Each number is 50 + 15 x the weight over its row's rms, rounded and kept within 0 to 99. Layers, rows and columns count from 0. The size before them is the row's rms in percent of the matrix's.

# up: layer 5 MLP up, 1344x512, rms 0.144, rows 1214-1222, columns 384-511
# down: layer 5 MLP down (transposed), 1344x512, rms 0.0582, rows 1214-1221, columns 384-511
# gate: layer 5 MLP gate, 1344x512, rms 0.136, rows 1215-1222, columns 384-511
up1214 104:58 51 56 44 45 56 49 54 61 45 49 25 61 81 49 46 34 23 46 79 43 52 39 47 34 57 75 70 70 47 58 74 48 93 68 62 39 30 42 70 45 58 82 66 54 44 55 33 67 71 55 57 31 72 84 53 56 26 81 43 53 52 39 29 40 43 64 36 28 52 54 58 41 32 58 50 26 43 46 77 73 52 36 55 46 41 23 47 40 62 36 32 48 40 41 49 23 35 25 84 43 76 42 33 30 55 27 65 55 55 66 31 36 58 50 58 63 51 32 37 48 54 62 52 44 43 54 23
down1214 097:47 53 70 51 51 42 62 65 37 43 66 64 34 51 45 25 77 35 37 48 45 66 65 76 32 30 43 65 51 42 52 58 46 52 43 38 57 36 53 17 50 17 52 65 74 53 21 34 39 52 47 50 53 15 63 33 47 43 64 49 47 88 73 62 32 24 68 72 63 50 61 46 48 26 41 58 70 46 48 69 42 64 34 59 61 34 38 51 52 63 48 75 75 48 43 64 62 68 57 45 54 44 58 58 63 34 51 27 60 54 80 61 57 30 49 36 64 41 47 62 36 40 40 39 57 54 45 46
gate1215 109:32 53 70 46 46 43 37 64 23 42 89 65 47 32 61 49 55 76 31 32 71 77 54 53 57 64 54 49 66 41 59 50 44 60 46 43 31 60 54 67 53 55 43 48 58 68 26 26 71 55 79 48 53 53 56 67 50 52 16 41 38 61 26 32 58 57 56 50 35 75 66 36 56 66 75 42 50 74 28 35 39 54 60 65 78 35 44 54 46 61 38 77 85 52 61 59 50 45 26 58 64 50 60 72 42 45 71 59 27 48 83 59 20 39 49 48 42 73 33 44 18 47 49 53 73 52 42 57
up1215 113:46 49 69 30 37 54 72 42 50 40 28 47 81 35 66 65 67 59 52 48 56 52 45 50 48 73 54 26 34 47 54 47 32 65 37 28 50 21 52 41 43 62 27 33 63 66 55 39 29 85 47 59 47 56 53 65 71 43 32 75 57 47 41 12 43 47 34 71 51 62 70 33 41 62 54 72 49 37 53 83 20 54 45 68 56 51 57 60 49 39 77 71 44 42 69 59 60 46 68 54 63 31 67 51 54 41 73 18 42 49 44 83 22 35 46 63 45 48 42 36 70 12 64 61 68 41 63 62
down1215 100:37 21 64 29 67 50 51 67 18 77 63 59 62 45 44 45 68 50 23 76 40 81 74 48 30 14 50 54 74 50 62 57 30 48 51 45 58 56 64 52 36 43 26 72 44 49 56 45 41 42 41 52 52 24 75 57 43 37 56 55 45 52 49 48 39 39 40 58 54 23 58 62 57 65 30 48 31 48 41 65 62 49 57 77 15 23 72 34 81 85 66 32 12 76 32 83 45 46 65 44 23 70 24 46 47 30 68 70 34 33 44 52 65 48 71 44 60 35 42 56 59 80 48 56 40 21 43 62
gate1216 094:39 06 62 41 34 61 55 91 70 56 60 42 70 63 42 45 61 19 11 27 50 44 65 45 55 55 24 52 55 61 40 56 53 58 72 33 62 29 61 63 35 14 17 39 60 39 40 35 49 43 66 91 69 48 48 68 63 89 46 40 56 67 64 58 52 72 63 46 55 71 75 23 55 46 46 43 39 63 29 50 67 64 66 56 47 64 56 78 50 56 57 57 41 82 44 59 31 26 65 50 63 64 37 37 46 47 54 57 56 52 60 28 69 60 69 50 65 70 51 24 67 47 39 43 48 30 70 65
up1216 098:36 38 35 39 59 59 40 49 33 70 72 42 57 41 39 61 57 26 47 27 62 50 81 62 64 65 61 65 37 72 62 37 56 37 49 33 46 19 50 43 78 44 45 41 73 36 65 43 38 49 37 29 25 77 47 41 57 34 50 33 62 39 72 46 38 76 50 37 67 38 36 38 67 54 32 44 38 55 00 32 57 40 58 67 35 50 36 63 62 57 69 48 56 37 45 13 34 29 33 60 27 54 61 53 70 50 52 00 51 51 60 52 51 60 24 63 58 41 27 36 59 62 77 45 64 50 46 70
down1216 099:55 47 50 39 15 38 55 59 46 48 46 57 39 62 30 30 55 48 47 56 37 52 59 55 42 12 42 43 74 37 72 35 38 45 24 31 31 29 51 37 39 45 48 53 48 55 34 48 45 51 85 44 49 46 46 48 40 70 41 63 20 46 49 57 58 32 65 43 54 60 85 62 73 51 33 65 43 69 99 38 63 66 35 22 75 57 68 45 53 68 47 59 35 61 73 24 56 52 36 32 55 54 30 50 32 59 49 76 46 52 57 60 45 43 40 60 36 43 52 43 57 50 35 46 58 25 64 66
gate1217 098:64 47 60 59 60 70 68 76 33 54 71 68 49 33 52 52 60 32 32 70 65 72 62 34 37 68 62 65 45 32 73 39 58 66 39 39 56 68 65 50 62 72 69 59 56 64 19 45 52 35 66 35 43 61 47 76 52 43 32 37 30 53 46 42 58 46 63 66 01 48 46 31 64 56 45 53 35 70 38 52 48 49 26 59 61 49 41 67 29 46 67 57 49 55 24 28 46 49 57 44 51 44 48 66 41 46 37 75 62 62 52 34 21 54 49 41 53 41 63 54 24 44 48 54 42 17 23 47
up1217 097:72 59 59 74 56 48 63 60 58 70 66 54 62 74 43 39 62 19 42 28 52 29 16 57 65 50 42 35 24 40 51 46 79 58 30 49 73 82 21 52 55 41 59 49 62 55 53 59 60 41 36 46 62 62 52 53 43 49 36 31 42 77 35 76 57 40 43 38 34 19 48 39 46 60 43 49 41 53 65 64 31 75 41 24 52 45 22 38 35 54 48 78 38 52 33 51 50 44 52 38 47 67 38 24 45 44 11 57 54 72 41 43 48 57 44 88 45 59 39 39 28 42 68 46 53 68 58 22
down1217 096:52 64 32 18 52 50 22 37 46 49 36 60 40 59 64 49 64 53 28 71 56 67 74 47 39 72 57 68 36 33 49 52 78 44 54 52 26 25 43 36 34 42 62 51 58 52 37 47 58 63 71 67 35 59 38 51 33 39 80 40 54 53 64 48 26 52 46 35 32 70 75 57 67 25 49 60 32 53 28 45 50 22 57 82 86 53 43 60 65 51 69 36 44 37 61 59 22 41 59 53 57 67 74 65 64 44 59 65 68 67 62 59 72 27 67 45 60 66 62 07 31 61 36 64 37 53 62 50
gate1218 097:25 40 56 45 42 58 56 52 61 58 68 33 36 59 55 44 47 55 66 51 73 48 65 29 50 52 65 37 47 64 50 60 46 49 26 39 50 45 57 28 68 82 48 43 24 61 80 51 73 67 33 39 34 51 48 49 54 79 66 61 67 54 65 45 61 58 50 25 15 63 64 59 46 72 27 71 42 30 59 54 53 45 34 67 50 48 64 31 65 44 75 48 48 54 46 51 57 33 57 55 61 57 72 39 30 73 54 41 41 55 57 55 70 65 21 58 51 12 61 57 36 79 33 82 34 50 47 61
up1218 097:55 53 57 44 70 32 48 71 40 25 52 51 39 52 64 60 70 48 48 49 52 22 33 75 58 25 16 87 41 38 56 53 59 58 47 55 56 54 33 51 39 49 40 41 62 62 56 51 41 59 27 40 79 41 54 57 40 75 40 39 51 73 54 46 76 51 28 33 24 28 15 35 62 38 60 45 33 72 40 73 56 53 72 62 41 78 60 51 49 45 39 40 50 74 41 36 52 15 66 46 31 51 50 78 38 27 44 59 40 60 54 40 43 44 75 66 68 82 63 35 61 64 79 36 52 61 42 52
down1218 098:28 58 43 54 57 52 51 72 54 62 61 70 55 50 53 32 45 92 38 70 21 46 54 27 44 71 92 33 47 56 68 77 80 52 68 53 49 46 48 58 51 44 72 71 48 37 47 58 44 50 65 57 55 26 52 45 51 65 45 47 39 63 42 54 37 82 44 69 59 33 51 74 40 46 55 84 54 31 36 35 50 39 24 32 58 41 60 61 43 59 52 68 64 05 49 39 58 38 57 64 48 64 54 42 55 62 41 42 41 67 36 38 32 46 33 44 71 28 20 29 60 27 46 40 55 11 46 52
gate1219 107:42 39 26 56 61 49 31 22 63 29 32 52 59 61 59 76 65 29 50 28 66 31 67 56 67 35 62 69 48 48 76 51 58 49 91 51 23 96 40 59 31 49 50 64 60 38 56 53 47 31 55 39 43 59 40 52 60 54 46 45 39 40 62 52 53 46 52 62 50 53 67 56 58 68 65 67 47 63 58 48 41 43 55 58 55 69 41 68 47 45 31 75 35 36 37 19 37 42 27 19 40 36 33 32 47 35 50 65 53 44 29 56 48 59 28 72 50 45 67 46 68 46 47 90 59 36 31 58
up1219 103:73 57 54 38 63 71 30 42 52 35 39 46 42 58 74 48 22 56 77 41 23 52 43 41 78 16 54 40 31 49 50 38 57 36 63 48 48 89 61 49 50 33 59 45 41 34 43 68 12 28 64 45 66 70 15 52 56 40 30 42 46 49 30 80 57 74 57 42 41 41 31 44 39 44 36 51 85 75 26 52 43 42 36 46 45 47 72 55 52 64 62 56 23 57 54 15 41 52 43 36 41 55 42 23 53 54 28 50 54 37 48 45 69 44 62 86 46 48 80 61 38 36 59 61 65 25 55 50
down1219 103:39 34 71 34 44 81 56 26 71 60 49 35 52 36 56 52 57 42 46 34 49 64 52 52 57 81 51 54 53 34 30 56 76 66 45 59 51 52 55 57 60 59 51 39 45 51 66 56 74 26 66 38 42 65 44 37 33 24 50 55 47 79 52 69 47 38 42 34 23 63 55 49 75 27 50 53 58 48 22 45 53 21 53 49 32 59 48 61 58 41 63 48 47 47 49 48 72 60 50 22 69 41 22 51 54 42 67 40 54 68 47 63 70 55 52 42 67 00 64 70 69 48 55 56 60 65 42 45
gate1220 100:46 80 39 55 36 56 60 33 58 40 65 20 24 74 39 51 41 65 71 59 79 57 34 43 29 43 57 47 63 48 37 41 55 50 68 35 43 44 67 68 48 65 55 81 40 76 60 58 37 48 62 57 61 78 03 25 33 43 71 21 30 64 58 47 46 53 35 44 30 55 50 29 29 63 55 58 16 45 79 64 50 57 39 65 62 45 31 52 28 57 49 40 60 24 59 44 49 36 49 80 79 59 58 33 60 51 59 51 48 47 47 33 67 48 34 54 43 43 58 44 33 12 34 45 55 50 44 43
up1220 096:20 91 30 28 33 85 45 50 33 60 44 73 57 50 38 56 38 46 34 59 82 60 50 40 49 56 69 41 52 74 43 50 30 35 49 61 24 44 56 55 46 63 66 36 34 33 24 52 59 42 78 47 47 37 38 28 59 63 35 48 48 50 30 54 61 66 63 64 68 39 43 37 48 42 52 52 54 27 48 70 60 53 24 54 49 85 26 69 51 10 63 42 60 65 41 40 62 42 39 64 21 63 81 40 67 32 51 65 61 37 42 08 55 70 34 38 39 58 37 78 12 47 69 39 19 31 28 58
down1220 098:51 60 51 38 60 26 78 41 27 49 33 37 49 36 58 49 37 52 64 25 37 38 99 48 93 59 51 59 42 59 71 51 42 48 47 67 52 44 48 44 46 37 65 17 52 77 41 43 56 79 27 22 49 44 72 48 43 68 53 68 52 48 40 56 64 53 34 42 66 79 63 63 50 21 42 56 30 50 42 41 47 82 68 44 60 23 59 70 45 40 52 41 47 59 37 49 81 70 53 40 55 64 12 52 42 62 57 65 39 45 56 60 43 74 37 21 47 68 38 49 77 78 37 67 54 50 61 47
gate1221 103:37 33 39 42 44 29 48 51 70 42 51 67 53 37 28 53 30 63 46 59 55 46 52 42 54 72 19 41 76 33 39 57 60 39 53 39 56 38 35 80 50 22 82 52 38 81 52 46 40 37 38 44 55 48 51 30 23 30 62 36 52 53 47 32 47 57 56 80 50 44 39 45 54 71 72 57 42 63 65 24 66 51 69 38 61 34 20 64 32 31 45 41 38 60 43 39 56 52 86 54 45 40 32 36 55 35 58 55 62 36 49 63 61 66 38 60 66 36 72 57 58 39 53 78 55 65 55 76
up1221 096:77 58 39 54 56 44 31 69 60 64 43 59 33 54 57 35 60 47 57 69 69 65 23 51 66 50 41 32 52 27 48 32 64 34 40 43 36 54 38 75 45 86 37 69 26 36 57 37 45 26 05 56 70 59 53 35 49 74 46 43 43 85 77 47 38 70 52 64 48 33 73 40 50 57 46 61 16 73 62 60 38 46 56 61 73 15 42 62 54 47 47 54 44 51 61 30 42 57 72 68 51 24 43 47 49 32 34 52 75 37 47 67 53 75 38 29 55 59 66 42 62 59 44 56 50 70 61 23
down1221 096:32 35 46 65 64 25 64 59 55 93 19 79 57 57 62 74 35 86 34 28 37 28 61 36 37 42 30 60 37 46 23 44 73 45 21 53 33 58 28 76 72 55 84 39 65 46 30 65 34 26 44 45 44 38 43 55 65 29 67 28 58 34 34 57 21 71 69 37 52 69 49 50 85 50 69 58 73 66 64 47 45 77 82 76 29 57 47 66 61 68 83 41 44 37 38 51 48 79 56 50 59 67 45 46 43 47 41 56 48 57 69 80 50 50 63 51 46 46 39 71 41 23 52 50 21 36 43 60
gate1222 105:65 36 84 61 72 47 42 51 59 55 46 45 46 59 51 58 74 23 54 59 36 65 60 67 45 18 45 54 39 53 71 36 37 41 75 77 36 48 42 37 66 39 75 71 64 43 49 34 58 31 31 38 49 46 44 48 48 45 33 67 67 47 55 58 57 31 46 45 45 56 68 44 57 43 36 62 51 62 69 50 34 54 37 46 60 48 34 60 54 36 80 38 65 60 46 48 62 69 53 46 26 63 56 54 54 36 85 72 55 28 45 62 57 24 29 46 51 51 48 14 48 46 50 63 48 55 17 53
up1222 103:47 44 58 43 55 89 71 87 33 56 38 45 25 37 50 64 54 70 63 56 31 55 64 55 54 55 64 38 40 48 59 64 48 57 39 83 36 43 59 56 64 56 59 48 51 40 17 33 58 39 52 38 74 40 25 57 64 67 68 66 47 62 63 74 16 36 57 24 30 60 44 74 64 59 49 54 33 51 44 56 39 83 47 52 64 58 70 54 49 36 49 33 57 86 37 43 64 58 74 33 33 48 50 40 70 53 37 68 68 54 36 67 55 60 63 67 46 53 43 60 46 38 38 64 45 66 77 44